config = dict(
    n_layer=8,
    d_model=96,
    n_head=3,
    n_kv_head=3,
    head_dim=32,
    d_mlp=384,
    vocab_size=1139,
    activation='swiglu',
    norm='rmsnorm',
    norm_place='pre',
    norm_eps=1e-05,
    positions='rope',
    rope_base=10000.0,
    rope_fraction=0.5,
    qk_norm=False,
    attn_scale=0.177,
    bias='none',
    tie_embeddings=False,
    parallel_block=False,
    init='uniform',
    init_std_qkv=0.0699,
    init_std_o=0.0,
    init_std_up=0.0699,
    init_std_down=0.0,
    optimizer='muon_variant',
    lr=0.00674,
    lr_mult_o=2.0,
    lr_mult_down=3.0,
    beta1=0.9,
    lr_head=0.00734,
    grad_clip=0.5,
    warmup_steps=200,
    schedule='wsd',
    decay_fraction=0.663,
    decay_shape='linear',
    final_lr_fraction=0.0,
    batch_tokens=8192,
    seq_len=256,
    doc_mask=True,
    train_tokens=121900000,
    steps=14881,
    dataset='wikipedia_en',
)
Each number is 500 + 50 x the weight over the matrix's rms, rounded and kept within 0 to 999. Layers, rows and columns count from 0. Numbers have three digits each.

# layer 3 MLP down (transposed), 384x96, rms 0.17, rows 357-379, columns 0-95
469545560441600477551597455498539591570564460494515475376522468501512470420555425558337451396389518535464564464382474531439529439403416479507503513451428457465487481498493468514421528576535480521468510341473538425428489476580625579461470533467410477548414596422534542479478433438543445464
504605518496514469528551543406567500534517562581438491566408565468581561597596486567513494457646465450446536461490560420579496517513539551510440531506552535585463443510492432510506500530538466543514455503384395446578546472541471424475501528608533430548500538590441464584493536504519474521
564600504579479503457442439518533534550482561558451535564520491540445525453504488417486495521533555541588445517617492440490507507563468568608543532517508550537474438552479531439576496468430459521560549493541598536476523405424423480547424462475595462538542457494491551501398586550541517414
487474454483569479581559518478426556599565520521537513467479452641523518467536537389508419570553577491418456491444481411558501422494540519542478444467486491575450550541564450542454476549457472406564475465392416551481495433368554489559519480474536425475447577525437449439512508499487551453
523521472448521396462560507472542486453501494512505470492412437522493522482445488513477479510456543584527480543583423486444486513480441539468401505500441459525440430513533458527396517533447373485550473415487520558459468527597456556460410528524435506537617477531485517435525485457506509504
420477533537496424541559621541461418572475481577510600508444625487613429459500499487411455467541430464423481586418509529548473465438492533552601440575537515551502527538498516447493419526537461462524469615544410472513526504416496482462611456500487551415478535479491536490469445548460418537
532529507549545560524520508481551448438466545484492459566513529457421497533465526568627579491540353445609441553528442473531497504522376439592543506550485458446480434483393500539547466507471447493460527462456509623495493609332460455550534534536567564459493507482426402477528457522535584480
510448490504450516455514427516467642509480515572479541461457561535563473527488485556483554533506499552494526515518411471481398531514436571461549485512527537526461499502514525509473513359509547511528527533419483582421510571569440503618490528453451533534497566475424457483487358485500314513
523493552445516462490393534619491544503600440474478466514525518444498442657548575447586496478485613496489464471575476457509517491441476527473529487527530540546483446532494421454455556452472459494486430518501551547516517496699480525525493518520520410457432410525507479507436476522482457528
427588466488553457479527442469524468600482395560447441456477611586521537518552475462471510514407485521425531536581575524422462586482454472518459547531492471497422543472492517565543493564461504555560496473439507488550556478595464604485581387475543516509476541419590479505486441528540489509
518519477580507497566486492560487487564505547465543481584564448478566421421473492460581567579501526496494480493517477575472466474350487516524518431480434491588417469505495503493526526534567522512524575502495588542503628569587580394613471533495551431465618540519462563567437521455429452483
336471502560598492562555576446460628492518437569519525560560572515476488401443464484545470533494399584543558460629561443576474522486518479597448445543531517510479515550483401446496534467472480463481543493512559399512546548499453562541421540433540505448502541562494509432504539527467471455
530528542463497457537508417462564501442562523538503562489549584367462555477558496423484521551494524568512532506556452498494597522467456582496488436436577456675500449530528488503515557504524494507540535459494506499501509488376589518493429564524413487468506476527533484590467515499578501480
469421498479512492557508505496448582575539526532486518535416564557464505481558585532469587569496523473583495439521495451539447438533556479526547470471535546573505512558512455465607550538556515447561504499471505476526545505448460454530518487521478584439450467538508486532414486447524441485
461582569445470548547483543473569520478545503531542491485552505405435513489453399387473537517522465567660482553461479491538532476438452487460519580419452501515566516473426507585471593532507514509440504515447447440561495544452487558536515453470512547516470489480468521561446494401563567583
571494492539557441440475490429555422461578501438489506493531500580520451486396511425495451447480597456493536508524492486529567447538540492544547420440486516521523543505547476501478459496476481490509495526584500469508495372314451515400427459438561447479508588545493472434516497575504461569
524444492480500489474517525465547431535520513389517501469515571535581485678564483471479568493478509438482422556529522523481499540475531464702484516471538525430482445503529449521563516488476557528463523615536470538498533462488457449526487511463500482460524494480532498493565454560549571513
519498540466512479461521529500506543476492490574415423571557469562481588535514505574479417511476518430602476527534391569412482563566534458622549497466511430493502555502454614541472558547456427489471477481475549580550463506516495498563475585534516576514542527502520513481542542576529555497
580548461530517551514509433396488502473500515504522533441522540487546527571537482416399537505447447479504474456461547563527453568477480462425498512435549529554529444548499393491510473530499489439564598562410551580502568467428508485526518429517494513492520656490563431552479503402471564583
528544518498454478491466484432446557487537527550491546411534541497466552472522477370429475526507515545539510475584523468485525546406503505562556592467425492531500423504513580439494523540446541483522490535540423460487447549469531559502445460426572482453573661596494516432445567474459545479
515520505458447500471484536462466574435444530440493533475558546486525480473555548539438492551427565517589530432496572514527460545498509461425496569434517396503567424538503611524442440496526486558602422511492480517493493549487476488464468561425514492502503476568439483393574479489500512442
504450496454582485473542487491492530496500510493486479526571486559426490553481539500521459376524473501498490486557463422586441564513428599487524419429411538569500593408510515479492619464539471414367589617514477479531457528655492496545432541482573573632539466539451468531474599533470561469
471452542447587479539560509511494565459456490512491480426510419492467554431446479538519503505470533479436556434496487448546461493453432419537515563433523576489495439510455514512412488568529487416541444484445448529475539466514524476491420474526621528585480658470554437513572491511482559592
# layer 3 MLP gate, 384x96, rms 0.259, rows 358-380, columns 0-95
482516507480502524525545483579417608439428519540461407537550523462509549581521511538440501575585525474510534535603584479461542543484538439532478555548531401530425424505480518517552549529550532495417426496531429402526541556561528511625455505489507485588462439497536520492586524386493524518
546485496569469418502389511551561467533533532519507404499479526498561495598447566440567393392496543452567440648626494573426510422499509478457512510463462456494506514480486490442449522454539530519590466522600564408526482586447459439497504583593514458502491453577505496550359569463505504504
455538522520417463508476492469499499457493397554533504534532538510488480558443467451376520520455459475484415526444486436461482483447416604517507491403558515536581514546491428507379441459431480407521482486489618500351645478600518515458571492432445449407568485549525434424505518531508492597
524471449477464474532451491519471490519518462546596495508454480407607514501525518473444448630538524553497447567575517479555506574532481446438466429568459427523446535498444468447486577509488530452512464479561546530473388543516471558534568478601579605396440454502558474557476521518511447484
402557528482441367434572584461612600534432550591563532544468527417588526509473478525479450467512511457539476557417422564453463457591429484551486456498490545533419537425474521601572509436577435561443468431472410563516443561535537420617535459556524437543531465452530471421625512513490536469
461523550384573472430445532371399468469486596463505506483570503408506468504542451446539502538510478507557436448394501527483621424496551465488504535527538516502461522535507456507461500492497475450491490527638474489550501558408576485460471514619579502488469554432602457591469493526494382386
474568596525456514477571503498525449474450538514535519494514477462484556621518560536438503548606491563490411440422440553511520522552522539462508418545526491535443511535524452653534482535525488528521500441532427566563501490622529459529507472446528426535478480601463474506511563515478549367
501471563436601541525542556443453518532503501473417436514498439458492475449497469481521538483564530509410439453468463483497477524514406486521439470462468561486464558488496532478431542472525500473499384487577463491484491425522446516458543509520523514544537498521506561489459454519516543484
510553564476550501563454516433462503485490476521491509504494495478593512584420478473513428444490538585381463485487478504508458444502485424508458482580569418526396542594522589482501558560438503487559423539467469557578489532426434552470481488587460499463522459465527474500438458528472446595
544548500455468523487455557544520512505479556445621497482534481415449471404433427530602506525437412523494442464542458457564525474535483585475479543569444517632537405447592493592501456636464523512493507529543536472529554507530489487456503616479472569463572484531521567476468522525459486426
529534560458552512547437539510390566564515500520502497440466487548318501485501530455545531629633501495542464486472516522423475481550458419506566424482439602555506579407494486491468523540528542371432552583451490593507369442555493446465485542543493473524541463457489468570496473426536470499
489475396450478453526601550513495460487449519475459496456508566576471504588500467501523502461513537591466455463443519577461422534516477527404495473478479432428538556505474356527508515474436406442483489472434582525454520622465557525501452485504550456478558537455475502426502526579484479491
534509507523594427465540546540441456538557498548473486415515567486555519480468506460536447459456512441519499483497506456536509542543475499479514517555463534463393502466523493557474514469543498529507527570504565456458500507509470469525429486542441534548536462536474547530549592529438554541
459513580492511467531517443470478501562405543543495456534480478516510537446560427468494388416481541509465503492532501509407541510471472531530495548510506563461483530474545553535492477430506433484549541502514427473509398540468498569549462529518356581545444485399479499484529453403563415455
481583432539437475501499491549451534551517492541509501526617533501471494550556542545474431491567449520435543431515585542506508456404494470490525615634451565575539560514482497533538409518498527411524438500412427512512564545586560524490511533468436560482451490479491566462455523548533537535
503440571458467542502481538486596512508508474450485521469447546448411483404449501482533481520511464501470526516511437457493493483512520573450501535482435472455540463476445441544452483496542399546435525401518584428495498489602585471525530515431510461562515465443502459467523544492510558397
509517566618483531548487538470417525521524465536570493592493534524541428558563431425538421541490532442419579487527415450421545442493544474591467574449531458542491418450453596500441464488606509471587503456513477542525510411527506510586471544494503497574517469509446635598526551474489449425
523393442488460577542466538547447443542450470419451496458399477437475478528511542497483530428526537522503480649434531536477532522506517519515434534396545521550452514518505513541370531493568522440423526530576488476519443545485559474481490590542537570485479455460477455509601443516541552462
463428514486492554616488522453504468451470414487498495494526490476528498558528573457556513489497555544445467415429472478451516549520455431515548386574525560456524492603516517581521535527501428546500468527430484484474414485581422365496477595435409419506479379512582539548499452526517437523
563462548458477483568525573569496530511514483538484460478519513489520499558453502562401516557474380539483482481552501524491574499510470556551459516467494561483501510522540415557489394423544525487519499489477439470525566492494588446448574440495476411465548571492519551535484567481507521525
532564459476492556412451542661468640524431473447517504516583396477522526504581462532532518509573438445562537514444561630462497428552541528458517565412617526465401495504591528453524570471479444500579433538454518514549619394517534510468450557474402560620500577523573541460415488474470549508
424514524509519490530535556455480489494473488506540437498518491504433481484354538460466422501543548503463483556491460535594516482575575475577494486492501438481498453535560492525530623501521668423471413457580428570549596473546513499484617459450560530461495591503492453575420459580473516453
559438449448478528489457541536487566545435418474500426440498462519516492564475511548462545583591537607466486556462551511437435411541576523480590359534533330522587537469562584479512535480437444508500489613449475447509465517462503468527509451529540540565650416504492559413527540468506474586
# layer 3 MLP up, 384x96, rms 0.239, rows 358-379, columns 0-95
449494580542482448353504542496497509591555529536464542468501472490521475402500495454425411448476574517445427432453573498515490445550456477378544547544447517456540519479552491570565458384507555599517492567446437542566425434495518559467484442498580383515464494471425538451543469444426458440
538387450424583464501612480532447419402504442513665441407461477468517483446401487499524460515453491521481534431456558495571547591517534463599542414506399456427550498518503471593408451525642552545503429471447418489497422574500596535483564425589402551378462422526475511488524492569471564560
495446616533373577574500412458453495568410570449520564531440579505476418568580545556470558400542418484495592515585424450489574461566479445470523458541439461440487436567547538529449590488514541488515502534469484523515424538448492538498517495502488554552435563467526534482590554560446552410
462558495470439468499519477550560462435497522496517467500544447605427514505446504510537500469488480548618498469466503528451462467556512523571528565486574483582483427509433420554596506529515449521514479477482489469419515505439487530503464480408495453546421550568409478420524533515554537438
423480461518547575507467538490563443503540464521490509542524521515468536486422480526422512485528561515510485501556511426514563502436429508537425485512543461486439524607375424405373375458625473434444498505501512502538510519505503460589359562558498684449465570436489430545467576332553486596
462396578527494477481481482453501570480503419489392540531462465543554512563452401491344558500510487576522407491552550478482593565495590609446519515706556483542501559545507518487543500476564382511533449426469613454478541510553495454588414454376591512547506489503553467574501518499430561446
482500422541534489524475620496405541433511564474482496535520506520528424597516416494524504545443512530475550510527447590449463519486507406612553418482488562567540384498465487423524537586390507434574521514511547457562500493542477499508431429427559565494439428546441509456460569448485440478
516479512559412490504512531593530475499516438561483535473425549557522501503475533480519513543481503536521484530522553582563555499478564534503533482541483428510538480537509478477456467555544439519453522474522413533535498543495505522515496548540401540513451447492543500572533430494534440438
516428506469355437433454592529448507482475527427657469517576578497483466505436533504550526539499472561554512423473502549474484491448442491425603492523464519535501435539487534545478426506471412543423452506498525541435439624491568456591414583531504534533479562473446613480471521406473373445
575474472398491674529455499471377529549505418405480564489512460530484542472495469608590552537470505482504503473524490452454475438486409353446501457447492524527537475601524500515529454476446479479465520465558524481522483398482579458458496540562579483487497542517495495530448394540548542489
499344545531542535532484485398556458557488416445507536508506524511504493518471543460594472563491484619619487574521478516558452433530456479707505474474533606439642507495495447542538509381531560542507520530543563465535584462545505508472587500460391492445519643444546528489574432461508475531
504449541550496508512551592488446517455533549507432558593503432494569505571478483477505564600481473529436544471455512482506579464487478431502490508537499497586425483491477545507546492475442483517526517564488468608532557453565565566499435468492564449441576486492547541483661534507363465489
489528523494506515501503501540524569460482466480448456497485424473528520507497517527527495625496527463557551525429534519524415525449514514569475492439602516474555442511453516405507556539527489538537506426535505506506437529479531600473511476421571511532518490497506403531563401407522502479
528556570533529503528434413516526534462430540485540558452461485422476516502573420512487404517525506514589452519507462454492511449524512515520460623432435493476592529501455489527440500482519438459512540505564529547523499522530466604436527565441467607528512479513479513494502550387521528456
502536489475516488510466521536503436471388476508510433542458495551504605543615520582541425548434497586473457497542439439503520501518530554430452515516546580535556484561473438544601474536537540502486487404451470512467471583478458562423562476501451539471509565513476387466497490504495523516
418530454478457463505521528515535511477420507536539485511532449464453471379500524633483531559544546557563581494511531500449454555519535472494508580534441492396492527513520483534497528447510530542514499489501515526518590525551389491521474509568531517537474505461535579502457544568447525443
428538462522591583513564483433520373528484469473500528487505460427557457531530524510499510555561515474572405500602493461477581614423502546509502457490438527522492528469381482473456479528524437480499455592509565490514512545519517409556559528544584518502524549469473461448535542480524521521
543422441510493525477462507480475452473441578432389547481451548425514499512497524526448552469500467478526493578453462508568499493437532470488435529461503541573447539528510483452434551521550547422441572553534547491507462451510543388456494531499502539499600532413466392481509480482469468507
516459554500481552558480491472461496453420487506442501462538498449520543538493572521461523488487515520509508428501505484549521552468467469498537452559448532444453467578489501444540563516499563538550494537450461489506432506482459460499464567424437452479513492506507558478499502534492491471
470443574470604425554489523624504476531589583493543459543482511569506522511472398526534519483568524536474417519520449517480604516501558477551390444495543532482562550487476397526539492486505553356487540492494486413516475498518569420498583462554486436458462567494545497566490483483503513585
480553594539472593580551445535506555505416488557526529448491544517515519457549518439408519541508510559496489544603428392395558420512452451424579513623509516506599507454478464483428421538460615491607404568485573541522425518394531597511532544505564631511516488491476631558466428386523555485
442495527490503526583497535469449543399479528605603468392440494510477522441400494501536534440602530530489512573538490361419563469522602573532556456478511541473533450482613357465521505444434537498524460476484467618461460535510475491542570550542468476392523516529454550515433561569413393471